From a checkpoint of a small transformer trained on Wikipedia: 8 layers.
Each number is 500 + 50 x the weight over its row's rms, rounded and kept within 0 to 999. Layers, rows and columns count from 0. Numbers have three digits each. The size before them is the row's rms in percent of the matrix's.

# layer 3 MLP down (transposed), 1280x640, rms 0.0285, rows 100-171, columns 192-255
099:483543510509504515631469436484444433490426497411505474613500406399458465502538507467504464528477498617482523439503467554567525510555470561573450493572489559504519486523569442437537454486468500
111:485498532474527470556537524489505471457607518432379481526481441531569565419570416459495538561446457541500500568583499483543487522399562631558450587589443505524480568523567509460522490407508423
099:505487498468560466455475465444535555462509502399499552554474547469546454574549392490557539462563568535530454612458545455530526443540489457578585428526426518463525522388556516569499451540477440
104:495449441472519370525574474525501445451450483472524447499624497552528482445405540432526544410522557449495614437450504500429490495480473445503497531454420405532470509513526553430452542450564482
091:551493489503499394474447582453568488359429540501467384627455574484505442487535535527460520457501462521545528484495504476524491495448449455450485498489459547594514472515470534498492490469546480
105:514529472529481430501507507502481398584538566541454461526607559598497460560558449562573490446549506534512547495503464521577586510465491432487472586393496537504539475473563547569456520538405582
107:474446516491506577522495536475431526503542508422537488557530432505401548462411503559468500450509519503577478539411541490533462426516448484486584480521435424479498463535400478503539425561538475
113:448469545488493440553449614496443524483412479501546487357461556481503516510593593518567508483541607479490550458509524628603567492495476497467517556510519504499577465502490450520534502516487477
099:478601526506443448535414492500538531405544513498475434484553499499490534522594571487566495481483474476544470536540454406657537574588605537527492584443452516506594499528512486521540481470464482
101:523496481561443447459522516474469536515512534475468477530516467529494503557657507590448562494475501504484461502482389485444485458547443472490431488565580491566531539470492469494541488484511611
104:529441362562590482507458523561544461464527497525503589559504548528480504584566474495404516545507518447523555586487468424498549532427422448521437538378513496589420490464476445499550509466405420
093:583512510495542515548526479524481497475501494511523469480459487343479475537452502561536511615486589562466487536451446501497456512399588537501428417488581553501586508504589617484462521470457405
107:579474504471568456526487567523463443466460521460551504526437548556580475541501528548502556466433524463488434560534458529485379463421491466439487425492516489540559515584564496571524496533486510
097:441527467467503515520407549531536460550446497399522572500570483569428578553556569564562463455493557485492547454484505452495436494631491560563505464510548494484531467479553507367534598468476441
090:479520424459448562490514497480478448553556515565569540553449472455539473596438346532596449496516472489475532504411443471497565528521470466571575492572493512574458503466511522449512488464521475
103:520422505458497443478555436516475521539483475614486582495466506481482560482526482465635539485563494476486528550472482554462461472540528581519471507449478495497537507505580565494476535544438508
101:420509532531447488561586443522583469492487444541517508444492405466572561462604477454477630494467624572557489520447414560442447400509537490442616512637504470430467505498445521518433471515528421
097:427558438357580551500436622435462459535379502444538477462564533469548457347508549544531512509418568483513532533583497473587514519455502627498516526437502468478569500469490488457528408478435500
098:568512512389582531515513470526417502554516540447558544488530405549521451465465412457481550490504503463516508469425552515511597446417570476520543602496508545437474536490520494476500472438484533
100:498486539523477492504481520542468552542472498608434498479463524410499501605484534448501476470504545386605508516468453487493540446540476537540516424554477511488504516518412459533506426407439525
102:559580417531453456478480411542493497422442504587524653466453558499544459527513478531505575542453543563457445509510424484461517561502463475438530583494505516535539459593522487493489449541525543
092:547539521513615507537484485478483452586435545479587551440508465546450509501478498599406415570574524529499460486499507555458537509495506550505487471480558596535442380411480474514431575560538442
093:553455556558536526537480610510487583561530511537499452564503518475495523397443390454462432457564450484546469590410582440545461544480533467535561428537539512536457560502501463573480465520476512
096:496515485585484497566368449386484534612473437538452522550384507500498506399526498454510435540495577515514510439430427477435519431490468495520585419546502497447388448522408414583469513453442531
105:553558491495484480476453468554451545440529502509510503543453554562637588480479489520460433542579512537462563548583481563522487518541540493570503459582411470533519436517569453451548424460432449
096:495471529480512512463479478470367440529401464577472608518529472464477482602537400604548441553498498526553491504483427430587489471466584550528498460481570429488486492489544556488518402555416495
098:465508397471509546563472545482452508421479466529411574542561471478481453455403525460475459556461544521435491452461410457499474514491497489490436457478399527489489480480524486565522468429470487
100:559543534557489554601434483456461474465568484481503504482504469470510581386456525535490474510458499488451461572519579418455498513512525468509440543553568522536537564458480527402526507544513471
096:585491453451535526363563485381444485586377450557601478502539462533554505456597525526507601444465447495564525488506501463549509486487524540481487526482465444534549552512444563449434482501575506
103:497516532450520517369513586498496501536570528526510457515484521486488523513580408466439478415528552416505521539400524597533478536471535410480500470432437505543521375472497516440528524460457448
091:477557429497424426534588544539488500453451540511468443531503442473519480577440522553460583485510515516525530594546435484374496530495493535463522484547557482481447421472521510515537555430497470
093:543513523499503524487517481543576530441515577551568489516579449501446500505512516532471506474512555494542507506477474539506518432480597507545507448475605472491480506521461583502518379471582485
098:519488489537561512549525461532468455556510456472480455496538556540597453469538455484500491402488548562455527496613561476512481561423531420549427445521537502570552616529529523450492499535493539
106:520496509409525523504462551477546468460479611538564501530510500564443479468534532535537504495518491443538458488482517418487530531511467473453456428565450439482500506544473425461477491530509454
093:439584484599482422609478490569526466544418507446497505451536509544533410536433483517448550527499501576502565440500556533542580546436449448605457448553465485552456535495450470465549502364458575
097:531442469478431522466467566400452488527531536528414489535510594441530545521431505506514517563578547564469460458493455457489454572502489508510557534509477528541579482458538466551569455440436426
099:537607500490526588512473500580419439502487384449463501594634452469461580445523464498453503490541500520547492574487505514436575591501573550477481512532524492453397473423559448501611443532475427
101:491535600518538486528578465547545420556552402543510584494480504419472466500469504475447526478459554568577527493567444581502453518412546567448461491386470495513492519469481482519532414499509484
100:492501571479544443453487431549529457502460566445514564512536417523441439485533486465483539565513447567519485511458480502478505493546441542432543429480479489474560460545401457466493363485502513
104:507505498500547403395454459529466473607480462522432488462475527546583546434508544576409506510434434450507429488515465514546465469549539527459495490514572520517486432524640532402506522516486463
097:507554489445449529559585573498527491518593511468502507529500462406549517468507564474480484519590572531489495603520504580491514490443474414484444427519545502493487511559501425619558578427432469
101:499504452519514479539373491524551577497530550554511514506469500504496601481499591494348401519427543548584475416486445514482490522485494541482446443517432512558514529485522543466520494529537433
101:522504586539520494589549494519514554522452589458475579506454451557536475543449463520458415493509580470520480454465578568470486524411468555485403430510439484469511448518483469447459534528502419
097:515554499589528602604433488585526530441497456538497495577498479360470512478529541525619480505525503503463481499528505543465476486520487491464512461476528536380422494462468428493453551477495534
102:550393535517513428461492506518558544452546436397466454487554438477498529498512466548479455573549421504634455496559569474495503533514487547524509562424562488549458491571493439421448513527508476
097:414493597508461534453579556443398590520442499548519504504560481445443535478548531521491488520461474559433511565505457466566542523565502547515567413499505528481455477459483465518492446497447474
101:544534426498495478467504541575541534429496485498501557548486469543463511414488594427507507450451433558471524529523546481480485564531509473485502543509445447536566528635454519499537494553456494
102:541506522574452542407546486481537482558526478531521582472478461582409500576539577466519446504476351506570475540496535484421597496398498378461552518562445503518466456570439554535547529519526539
098:554444497458459495492403587531462540461503509521520488483495446464493524524555398537582468451543450480426485484635492465557554545492536472429449582449466547490464539485501488494582439489454468
099:450491462511429484548481490540513488525455482513406518488547449480438515494582517429502521519453481568559467568415459424478473478473517502489446507494489436529427466482562526467517462531497524
103:552521524507555531465521518510422445496542533534466441399521457448499519549423487445549474504561458514618598559518451574414506492528540591486457473449486423518590534599413619479475550534529565
089:511503476586446483444443495509450451587458511525462492465539512572573455475522537482552578498596493543472436504500409452460663529423558526583535495496512538536614493513521547458500493498480553
094:474531482432578490386404549506489464540528551512541464429480478534573526525543503516536363513481534528445453491452504430633525486431555465415463484373558458480370476533538464508524454490533486
101:452543514484523487404526469502436461429479508511470525481439436524473555538443497519453495442375484530521460465488576531527453636490584525530593537503499523524469483471515576519541544528464559
101:557549567506460449515423421491448512591436644456532657472503513435465497529570414505514500459508583486538520536519547497465554494418513487435514545592469382681517487530533504492532509535469481
100:480593537513586658482474505512436468461438476551490433583512431432515433624522432488544524503508525564490521567361466438554524528411376519454501440497448539495484506483546545481495505504450549
097:562481406564414568493490461561553457452540462507567507541495559413348539467573528489501512457549474541406469466405462524486555523514534541441481526497529427583459435551521450424499489533491546
104:460428419511480482481441441460506408551557496484440482485447556496510537560550616545497536487504497444524547443575607504509497535620536417395383489539501432462458489454548598498561446488487571
104:577531483595546511550562474461441520559586510538471556616548538473508549468487403456464491553537477575518396514505462577469563540490507435490444518522535505409513533522454518463530505418551554
099:463400470550527469410440511480564574496605498573564576546505438460529479572451519549528437427456469456474620484477509533481445545431579492491494559540477520465431504526479456414541524455514491
107:523498623569407541610460476525405505537456554539470428425496479430560562463512478563560482490550552405459480501451522513525485526539514565474559454560493453488501461569550528503482443447457485
099:576477529546506532459428527511462555525531528481517550424473368546466391502469540439533547564602559515569566494398510407561563617514503476462544480523439484415552545418513480538435496509492498
097:552535406483535547484547619564471513528481588546557562532449512480506423584451452484555569501575496498528558412526443483427475515471463504446422438522540512445500556498491490503501473497467579
100:499488509533493448523555541409534551380495571539519549446544605491515501479480569469423536421447567464521458476439487455534518424404513423508438514582475547489512535406446510408536580461553421
102:506513512465547505501524519454534330549468517486454427497554504581539491545560376583526513547530484477459537562517531552472537545499495529545442489496454497498466531440558516513539579505508541
105:478498618513426545558439490525432542529426562542435523467508409589579477491576487452482401441525540469529483398467396453529474545477510491497501515473422581562517525519585485527414503552407494
097:508515438552440478526495399570508476530531520392478497455441536481463462566430509470477518406415420510518469502476486549443419499441528522492512496538502484460553527429462526517456513443524550
102:529580528566497491391446611486576549461476523583586508542443531513497473571498518531510454557528532477495484422523528545473556522476402508478445490488491477604399491513561540493512518604479519
104:525445518420512457512461502448586427493490504513548523443521516567579580426612580507486576561572469481445445414460542517541673541558531464535467536538501544430580448375518598461500559520542467
099:498522483470595521514434418482497552486527561468461480463413558538463526470558472533567432548446474513515492587445472465475526512555480435433472424497505524464412484590459502429514535519477525
101:530570559478495523535579493474495466506499389422484491570494572443465416552581649486470559561473490555531363429427470497414468470457488597442508484452526494463455516520479492483499526433517405
105:519529544500535517535455481483536530547554462525491517450442552533475406524503383453407581547474480562503509439525496457420479440450427477374546578490427465495461502498541579490501422461483479
# layer 3 MLP gate, 1280x640, rms 0.0344, rows 101-171, columns 192-255
102:418488442434536481513566426562406477541457583502519513606496405435538560604587389438492553547454451455483507537524526555554601525516487488463498592469418529550519489513555503451482498384580481
101:484541634577482438597532438471475578507461485629466558450534472497508529561505425510525546564478517357558489570473581520555552535500578493513434424509479500503531439494494497434553465522532512
108:536540472543401557488505547532491524518551498434490424583436492563534552457491491567551469561411479550537461479529445518479550397547533461564506529566454459523461577555550519516441440537538469
077:482485574504613511458590434450523541451577487478495389528545529510465401412491466484553452589543498509461515441514468634515483522517495455509519514529510459461382530503512448573500558413529559
099:551579541582527545458427509449490539457512559478530522552483522445552493490492534545590490462487464569517508536461551498448495529553509450518486468547391505500500598460580517485489511500506542
103:552474472491470518527517503529515513445433512455522458509480528599587494465544583454544489496510412495511538509548513460510493589472434546584580511457517471556520495487413387495523588423548377
121:517549487477418590512527529490467567503520495629477505553506537523475472543480508462521542554560423489538479474446535474466548465470557518490539394558499378454453588388519558512529434493475481
100:629607465511431543509532446449399471477525493589483461563417448454466438473391432492458448510510426498485488585431518510453570474468470497505591463534518528461588523508587509522587492464462472
098:561453560526406505490458480515484496493403523547449550433477492429413613526573505490601501575501499583510549507547393400498580455529469520505582506537475419559516604511544518441405509474487495
097:498447642401408487488506468502455483578450466435496456466463455503495480456421559464558440483483444586454461403538516558489412465573567476526569512604431454388561452485511571516420504565539521
095:600485550581523566551536484490521537442486555422505533385466478509533562499478522478485522466633514595492548555311587400418493519448506552487547428583497481524518572575463477506553448590499491
105:487524567449448468470571556539399487474483508540463493428526442535509407484540417448499492523565498490576481479402477545521568539452486500512437503497517522558571491474507449500472488543407487
098:517485480504457593421448395494493489514558500523520530472527493466484460480536470618404494398521598512601449459600588481533505557487483447454503522511491543545589507580431509463494467498493482
101:534499510519454539498523439557453504498456508527476501486560455451505481446497523561517563487568461613517424444427521467468504501470493577485547493529474556477502407542529445459427440505419528
101:575507563507380481457556528429539482516475374477423540489504500435521475396504554520521500485562504499469535508395463465574607430493453451564454376447419620533533559429485471521519491552530527
098:486500482500541472510514519440560479552493409575454623416530464442500420607482476479434445493478512574503507445548527509583544446542514470481443556477469491506558495407445490534535470505460523
100:523453466614440477457465503428547436415547528552529506467545489488482377552606421587489473413529486521507468502418481539542589575473523503503523429507514455501454655450495467495535517448513417
100:491353520516475482543528577566488421451538455466468527482539555523499564546486483554496581454416524509554566468480490434556544528445557531540502513496484509495444523522480499501472575523511528
101:402577502384509444427558456482489447543490495561418470466484462526568494497528470408567529528397439402466493498466554477513529547563462538526506502512442522557493494444531504470538537604538440
105:506488425464500579530510520534499445442497517534444521418491547383555489553476520539497509472397535509491510529464512450447515443427504497469475498499473483460445558426557520491449450542533447
101:530525509453338476555571500554496543450575453393447519591597480430457497554443441439509550500415553529514461495482456455497497488431409526458502458565586458415476511545600521509601496491489502
094:519506487494455466539500432517595513481494555487511490532556461521536511458469520515573544542467417527501513532537432431501414390539481413475510518377472560426532476517504503492396537446559542
094:514482512425487486494572489526491433449514526473487556593495451506541525447478569617537516443442527461469494503508568491513488577541596567535411541524504467490550583432602585509503535477503549
106:432443487414520497515520478455407437522463448610572493475547456477530544604428522479536587481440432628515458623549564427539406501457486448574451538495488575505432609572438541442440561480486511
097:493496506459484555416529435472561407496431421506518437363484384444453559390428559497497519450597498580447468501499482550543438523601497404440597507513486469402511532527485532487409520624596561
095:506553513498467554434584447460517450361522605463417527511466435550409501505439522502445586489514551497439497553469516460542487478464483400410579524603437597539439479497539624536496537576469502
100:538504540438427524531557500509478551513556521398529487426450500590402607476438459480518499338460560538525538530494588529526467479513468489523545454571473532497490489535612546426502581506519490
096:558496544409477478488490452509554509456458457543437443612522497481459521578452500580480518540574531539505556510524486460488474399493522449563421551483455466476490555533600524589531498525488474
102:475524465537516537520517496500489524491524456519502439519494485426486524484514422484452417483488390512531491517476505516527594574482445483541581426547481400571510463510554488445517466459472394
098:482531468529457466423416513418517515594496520538463532584583599556533533523563434567491384467494469558453497405503464522506572471433588451508513526429552431437426534422451550519501385533480534
093:515467477498489407499476576540542502514532595547507562467585408495495577507562512486505583519568544450574571455511525547510579588501560592528604475426543548539557559524522570527517528514456417
093:551491408570410463459499484484479452570474577407512500534513560567573528512396559539467488464525478567632493477513489483552480559486496511483416540569474384416526561469529571423658488538559569
101:505560418474549617562415499469456558503541486416516491535388428440516495445542501503472557461541527469448476555527425462537535576481599476581497526533398562411565562551517518432562526419617538
092:400611445505458438501481508463505474481502486562599494472474527598503518506471564519449507506501543453496537442470518423454491454476495483511550572441533518426548483528482475482495492502508652
094:542376492454483439460516542573436508530517543605392458469548447470427600455475438546548538567515470371454490511440543480463564530532419518558439398567431495506487446513563548555522469491542476
093:512515548532464518508599450466494471522467440436427506527644468437538502503560483564491543490574444514556498523500502452542540496489450461484484465542480461466486498496537519429472536442568459
102:532484576430406560488574457459571526464498551486487456535587513533499460451511469435389427443521469450518482458517450530519526504490478595497518489518516436462474529454556507476511482387482521
098:481565461425560498516531520497484528541523552466530480554623460514511550477498472442540525521494491544496365574412514515542564471431469464427433460549487491502499426501423482424505449498505473
094:546448492426513547443441522501446553456522535476456523441515473485460595523557541488532480471511548560560438509515453480504532469507489555526558521497501463490464464448506347507431477465537565
101:485558554552527468553528562505413576479411466466535503515438470538499544446456452547551467523439530541516517551540475587535481507569515433459456494473599399364485476448514429494503476495515486
101:503576480446458507541521511466468450473500412612596480545499523534452546460493380469514509488518512551413534500386538542439469516460491552554498456470376487543509543473535535469549430424566449
104:531528446526421524514512549626572497397446538403473548521500485508543546478639492511497489451462452521483465460495513443566572509509450468446553479499494525564415578524532543401545586481458463
095:543471514478431561554504496534511513480438546606460598511581492460507635433505490518597446425548506517484494533557466622456493458432521507490468529526511443579499449559408503504522490442588572
101:542577520505473424456437434484575517495448604513396510458540542438523474568485605463559491435445516494506465455460456508431544393390531515490454498580462443428499392498530425477534550496433463
089:488532537489504486482516505470437602529504521546581554457603437541433566511585495494507533526500540516395492479493453547519542450575517552472562413438548526498476514494478513496489444416490477
103:508445515499543565458509401499496481565434592543486463468594505426469519507531564500543555508627508483534526522426487632495425407422573497504504424469505492535491478381535493477491538509449448
104:471465426484463533615494539473471471483509474483445486482436560428401493537584436435542432520601546480484396598538438494444507546550577542567488498455489489548595526502477482469543498439589504
098:613533474389497539489559458493467523430568497551496505503458430533578501539491415467478496439499529460539448519496562482520524617541545413507505546567507495391494524464453534482396489526395487
097:430460564541523475588418478547528444550490545516510505409515505511423543494488471569517422458494542492444427448609503411503519578414515514547454486566579534565454526509542449511508557529489552
101:556596415470532524457522551479485502428522486509484454623438475471394544443474506382484538510495577532475542598560522468487439541495564571585489460545488462451467589419442440549541481514487532
089:521539485433546462541527556483513469610479495546495528522434489560528470531389492495481493542509519497545513570450475497592409575523489540488508498504477522520447543475507511515563458626583515
093:522481469613543531467490508506472425540432475586447533362402474551560471500572527575483560544545426462531488515507555542468528510508534466423422500596549524544508451527482455430565529551409521
096:573507546444529433429511542552466513456537565513426471517426440598539454551545516548546501479408437619489446423471587551475524469487489504431478500493487476527554495472499555494592553543507578
098:509539540529512476458554343561484437533439455457474518509502544497441543470497545530580496470507448517522577528474526637540516494462482502559454479564475568468501541489449493522479432502433581
107:541496541493531551512554517565444472446544561493448501529462411410430503564569558542494585537504519486526552517519421453495390442491465485462476467536525480455541535523546483451619450483526484
096:601471435417544501457439497539556457444476478457514487443501552445419486553505466494564578542521501554471511492413616532434510539518606536388468458540486534485488409535528494445549482593440504
103:453428532515470492527542539500475520400488505575514560661502536447458576482467497479494467443471367570537480592508463395522502497504564501503465495536484495501546508506497562482480506376586494
107:480535502485461532536519511539535479488498506516582432500440479481466608586451535513493564565544492570502497530501415497573581553431509525563488508532491555552489559581468528499494420484572558
098:498462557471490497519574536454504481482564574548448536506485488524483516482434496437501555433576503585498509516470587486371552433504556537546383438414532530421479500516469474496581540493496471
109:510499460607485546544507465464387553534506446403484508486532495469486463498474548573508549557406484499491493418499520495498504479461466451422507463586486477538437446531462518463574478517549474
100:533478560454524468462515509609506567425619482521450512460572505558496467653401431474585575507465392583446524492440529554471532648498485594438447491491471550449555435475524427457530550494552586
094:444421535468524470535556449514513462530422434480455533555495476422484439458467490480448527506523555513464471563424502498485454537546528574485622526459524511491516537544506555432538580496501549
104:515509395472549560513456498558465525565495530505434403534476423574475540506499434556474546507613550578477566539526501478487544489661541494471413546448563511502498506431349494462551423584416540
096:454527484407473538460457457449493409550560469533563471449566557527494470541590369637532582539609541459402415588620555529610556596484542469424486432427440492409447515462481521571562572504520430
107:508409458514571405407549626519509441549464492547398471485506537496488538483456486497434479453521544467540504511495450504515445513419533510474498404510536519458599530537526510589606549644490545
098:582656506440457580472429493504514465512515543450525441414462473480552539491464328528477490440528499471507452517463486624505629535498501454566573509511568491519518468542496557514567408519388428
095:493499545509453504400454528506488475448499575547574513511503519485456472566466487485454505565580529495531449503470474557572502466513529441499490504539478533565451454443534502528562534461521499
105:484531469509441521507490495566382537566457484476544562578473558478529446616486481531466433561450520572501470509510518497494511604454589515524462492513452515478461587521439548612481407466519426
104:487499511524470537516495453565539438498430515498464523502517494500494546602353504536534567428563508516521480501493499475440529458454487558549599507494462495488567560521504476484557471534453496
101:401513489373520473532529522467450491470535526402478542546591476506466548463528479341420599448554461518489494506559492619440534561495563518535465534532604472521405531483562412563480506480399379
108:496504527435476505491477434570505444579413498562524533591473489398521493595467467446433557473341456453595558444440458448422514528385473486491547514509506581525511498558478586587608547535529522
# layer 3 MLP up, 1280x640, rms 0.0335, rows 101-171, columns 192-255
112:582485482534430550405537491434535520551530442445557496467475405521521503423450452515595485479483529475509431424524553429501500461424543535441521488528476435464534596473408551522466379533523497
098:488449606482516481478459559443512488528460469447447477499506437498605453489528522493515483544487460478496517519511463539569571420503581487621538503436523514595614531512514573542500539496452477
105:454492483489514460550546588499487502556449477556521532479557477420561507488504516503405447460466482498516522488536501439461444541475408633561589514542418555532399439573523511484404500493588520
094:558527551413475534580586511508408542517557478517543647396549478582529518488495530534529501531527453470495481535469460578379422513487567507508479512525513469505527467480486535418540444518494492
102:407533491528421511480442469468477495408523447468560545550548451449477568519498523405537496552499516502562404500550514582478444558507440530505560393516544428508532577482498492487500557579490430
103:481471527436531486479513506493513468497568471487495516489456526470466421494501495511521536505498420590539463465498496505472496479508448488531427414570510544528498505505545526477572506522498563
112:483425543471512564520595565471420494553445473495554501433459548566456545492484553443553437549507578478411574573524439509545482465542431456472532507369551536495454373565525465483476598509545564
099:499486541434481527500488512511524538469512542505480583488459558491495497509477525531571480539516461492533544531456480458647511541487520552529455424523522496498580503409465527461489474493534454
098:413485396491484471451576480525486482453505494483510481545502491502429451426532508550502498437462470545510506414480498476503446553563496539402441530418491561485517499418525564467530517470486511
100:477512513563533488563430472492564471560512509503513432559478555535530390466415568403445444525516555534412440451469443507406421391443367462517440530507505458497456482549578463551539549497528525
094:530419474565447541510539406490438450575458441502538509508477528588555424460484589457482464419517476401501538417570509524528517494498454526490501558498581476508485449497515507416435419510423656
106:459526494522563418480490568570525529473497562520457460518554538558487496521520490501465537554478502448480481455551527440456448495484421481502567437502472541509580489536543564484539543416480546
097:513594482559514484396487497504418499514423463485509550552639488463605442526459460518454560548435502510529554422524516439555562537486469585510545437490470525461451537513481573549519492554521483
099:500460495474515545486490438552484454518545444564594485484535471541478504478507425481586460422519473400470479547548467468525480501445470448401491474482585514509524405541491414600513470479460461
101:565443472586465529433577535543490597549488481493470484492491531513509438529536525475602502517567500465462631552496508551475427531580521473464521455423501456511497390492448514469512426426495511
096:544524527400518390543461498495540529440441492482480473515520502501480486564501485456459556493551452485457424539432474491419492453447419543496432449567530451390583410549485389519395545464498539
099:449549570526459462495434570464531432527482533535533535467497566569600427485563509487457494411493547544456500481446556477593515504546468503508488541475527465548481647412526481482521521495400511
099:506517471501554488557497597542552543511587512478502554476449402492493420558519397572519503457579515608598404498585456485603512621436520456440502487517505487434533431495481528509515544578516474
102:478520516478469522528459534463463581494443486514497534468543528493538470519481457504485461501558528457489526513505503499458535485436515518548546420479577445572431511543444507547550522463466424
104:515459512506555464471468425537446522480558539601465603500474539468576487526482553525448491505449530416531536428492534508531419501457474442542570514529465526546605525437530584531412512528592509
100:459472476492445522508484529539491512379555435457474493514556546431445375544598488501480536531521515496533458480518463457446451500496423514597485512515629516466452534553588550496535516555597542
092:445427416501582485442491592471543470438498464458444472440430535511460449514451516476438459489556483499460390480544501563509446510443487437460460506547490518452498496540563512487562455510483512
097:530494477511474488517394419523540523507564473578440585470419526475564506483443555559402452523519564396445571438538494452506476532568536517403497546482540442530476586401469476584503475503389515
104:513525544495501553519493478519480535493556556542513435525443525502531569451528596499474503653451544498481571528525509486510487614534535606465390519513548489469581552496356490488438568547417491
096:424588545475439455535528511514479574469500506498586561573568500472485480555526408532582495507526493528502465540527473380567488520379508471524542470544495511563508458522460561543562453480536479
097:540432470549614454504477441566510537553439495600499407483540537450435498460472561471469426510541525476490409386537498545536430502437564515471458613532611462466499391598442441569554476438550451
100:496415413495381449469494419517466522467521509473547441502401459476540453469536495565496513430448512401504526520548567481497456520446494413446557522504508589462475521482469509478524558583464576
096:590572348528445567486560450517476443549424495509492484461539527402503542443550473432480480471525486497539530496525534481497507550485505535521519511475486507586486513560531516431414422468482490
102:441558497457542450452584411466529492499429503582458491485534553530494529481434569491443513532483545499474495424494472493494443434424587483518473517430531530524526604435446603476530476555536516
094:509474421503559466584467409555453582568541439488519496514523470458516585500528450488484488414527542429523527611428565532490491494519568510466526462487430560534521430526507595482488494445543595
093:428410518509528446455597461464494449527461534468449534496464430447508497525453520509477434585413511485481508525419421478437514516486512456478437446507506461476455443418683611449425529500536398
096:404571544482495494458434407513578490461525485518531417534519545462400504414577533415464538511520470447556481535587557517550532558591423497561484533533500486522513454392529506539488500552498539
104:527487529606502560553499546498455534523597539530542448582603421497463477527445466535507497468437563508483386559499363437601458438491425557554376464515420532524560456486459484469458570498525462
094:504583608419488453482539425467533523517460367488416551484493549526403498465479559516530543563501523559421492478465533531549468549498420380503526436466492503475536482526460484515439529551484517
095:484529575439463588515439558602420461464542491516484522575506504555591527474527515505442468600523455554533591497473503492395518411517481430488449555401496626447515462552470555496511456542416542
108:486541494543510598472549562573534394481606448555583455434514541458490571489546417497494401505539536540488477582515569504501426490412576559451437468443470462509506522427489532528561481519523487
100:546514480597474446506586480539467576544525503490480382427510567472424532551409469491556447559478486421505419484516426397461516502444508493417553528482434570587541478546550501512585555566511531
103:482497350564496561476501495511496518554565480506570534435406512435549564618506367504517509501504612531515495523387524418424478496500533465471538542538520586558408517528517547524523619501540467
103:633459490523461482556441520570492482448482504416454448447558503546499547435561599486427507544422528484454443544477483534571476485659524493449533462502451558532514466515498528428503566498535506
098:506476514442460407522545437519575488592470559493455458561452563531599493513481592427535520543557540479488520495474617433519521527488545482498424564410612508492608408588582514542383457500603486
099:545549536519493388534401558498459521557506507515444558510439515560463480508548510431464487471521440401470595426506432497580456446453507400563532507412516451521588485508549538570566442526525465
103:560529555521554518433560574460552486486510630432486465496532545573576480563494490573590474579533459511517541522470447590497566516460519551393462470481466520605521543469463632458546495494484551
097:462391379525546470534408513539489486479430577508460507599507451563477505515445456463551521504577492509454486494495510580510574461469545534455572557537537452395476633527542451518428473473554452
102:470482543537493417474469528464437469455494462444470554502505540462513534504509508479460512451545460558565570427439511627400528376487495505453489404484472415663494599458495565417563445494504412
102:476469479599480525577521538563434483461528610554519555536466509389498415550462459498497471456544543571509553560420465502541456488490491378492434534543439538483556615521546452475455493469479464
098:520504522505504486422512432522564499486483528488464461535456486520504456548455534490508536499460517515482547569559559539446451552482558505459582526547563538525530505459465468549430534479431473
099:547391500492495480430538574572598488484396557442578534495542539457435505509430524511502505479500506493523493451449422571510495518428507537464484566547477436453558578520484607543518486485412445
093:457473610510486434488563555511527419502406530549520471414599523548610555492523511430483441605498524485533465526514529476517463556529565480498523547381537594492526608418448482576544473608532568
097:527407467483466486480474386527538529501496437455464544504490551463508468505525471460544479544464506495543546485465521536514464453516527498483488540468497538529533455545470533396514558518553512
100:475515440489475479419529487535478507459478447426448447497510545501582590430480471476451501481528500454595429466490570433515517486559544500490500468451469583461552584608520504458570567438515494
092:489475444533542479481551481465463472559507498452476527577419438587500568463483444540484557521543439518571455452534513488538446569545498451577434430451494570521532393515588442565513404522538448
097:428461564451572491514547455520551556433484508504453513581563488498482457454422506459582498464441491491408464371497532513470529519522423532597556497479508564465464507546590509541512463518508515
100:495463449475542467480505432443420521566453487419589510530543485478443573488524519548464493527538480452528569468480484565573498523416564524553588481461396567442471413467547527470527515488590535
098:575489466477498464556535400563498520509444538478466551433580518506530361512501527478485378463555463476469485529550491494518540519589523525480476567459575462457502442529562471566541527466505537
102:461464511414474609428523535388506572535541457425554499431579463540567499481441473486399530525513502587476525487523476537534539514550465459544480553520436515486543493443498505538446541480604469
096:472447443427548447453508560500498462438472477444501504526413458500454585486482538549534422515503593525496504449551567534543501452466500480519459583605540446588565527526534503485531407488512509
104:501478529536436502499412481538538483427477503461481475487572535474584373510512485519534427527471457523471510515475450557545444479593553504535480559489524550505597447431540481512437486519507501
100:478452510516505470538580477511443512496555470505452547558545400435538413472495530520457516417526490553496552445484536569468483527411412440432501471379499374378505395484522479472505491497526515
101:490580528578417416465507420529576494498469502499554553500527469540515516405407468499503466502544562553523535418515406570544439492424557469456619501540538468492510487483507474556427481511429456
107:388537587543542476513504383473353448458547463492531507377510398429622516440515462526563469547507386495475428491536450517426549557493455528437496481426514494550459534515538498463554651495481503
099:490512423410528465531521515539463451429448528377435492539515534482453503545487578457526456427551537503566495479459536481489505462560522517494473511392427610464515466586541442576505543624458412
097:484451462491456446546518553597499484476486490488559436529501482523425508447505496443491467486483463510503545481449552527535499480573463539516432482526467528556432547491515501517526467491500518
102:500553453584524492540519504415466532545491582504462519504652491497505524436408445577502454540582471462513523476581471499474548459504476536501530486587524485467481461527499488487513548444519603
102:571522526513478479505442530443436468432369474513355487505546471487506520529471584420459539430462350507556542413494520538440475449497552547446600474612504630538548471576561507437448529508524509
105:445453493514605555414584436493445482457510529496511537508518511492473519490535460447457564512486502429549433518393522476448480505480539560616483545450532501582546530584435460485442437484568432
097:499538522537459545459466440512489525457531583480484492559502570453483493496453431544495444450496406497464500482448445507473470559467532574479534515531437530544496512510521508495503512538460498
096:506534509486495521536452568565498520515471641574475472499550455410417562603506390568541573554518393462483501543517457530485507508496495579499432483434376536516454471453556508464460471554533478
103:528507548568510509475490493491498590493526525486522520627515576521575560503514579513458485614460435464471495406413534524518517522584493461497477518500490578542584515482527519459518473578497452
097:570512482425498437501388433457507510372576534501421455542446444489535420504483527488463466568510527425560524519489484609439472489509504445508521553514538497482454579536462541520433504497514558
099:435512493645475476519493501527471497514438410498512490493469502547490528490479571541527454425413377440432547515468551496554484508505469550489540422481512526490533369550510469488607540459542506
103:499455513457557485543550476604449529526450561483537546542521472471555472576506450535486527524494572517501478531484602434472567350525531490533584504472573446476427479535591580453503493528463607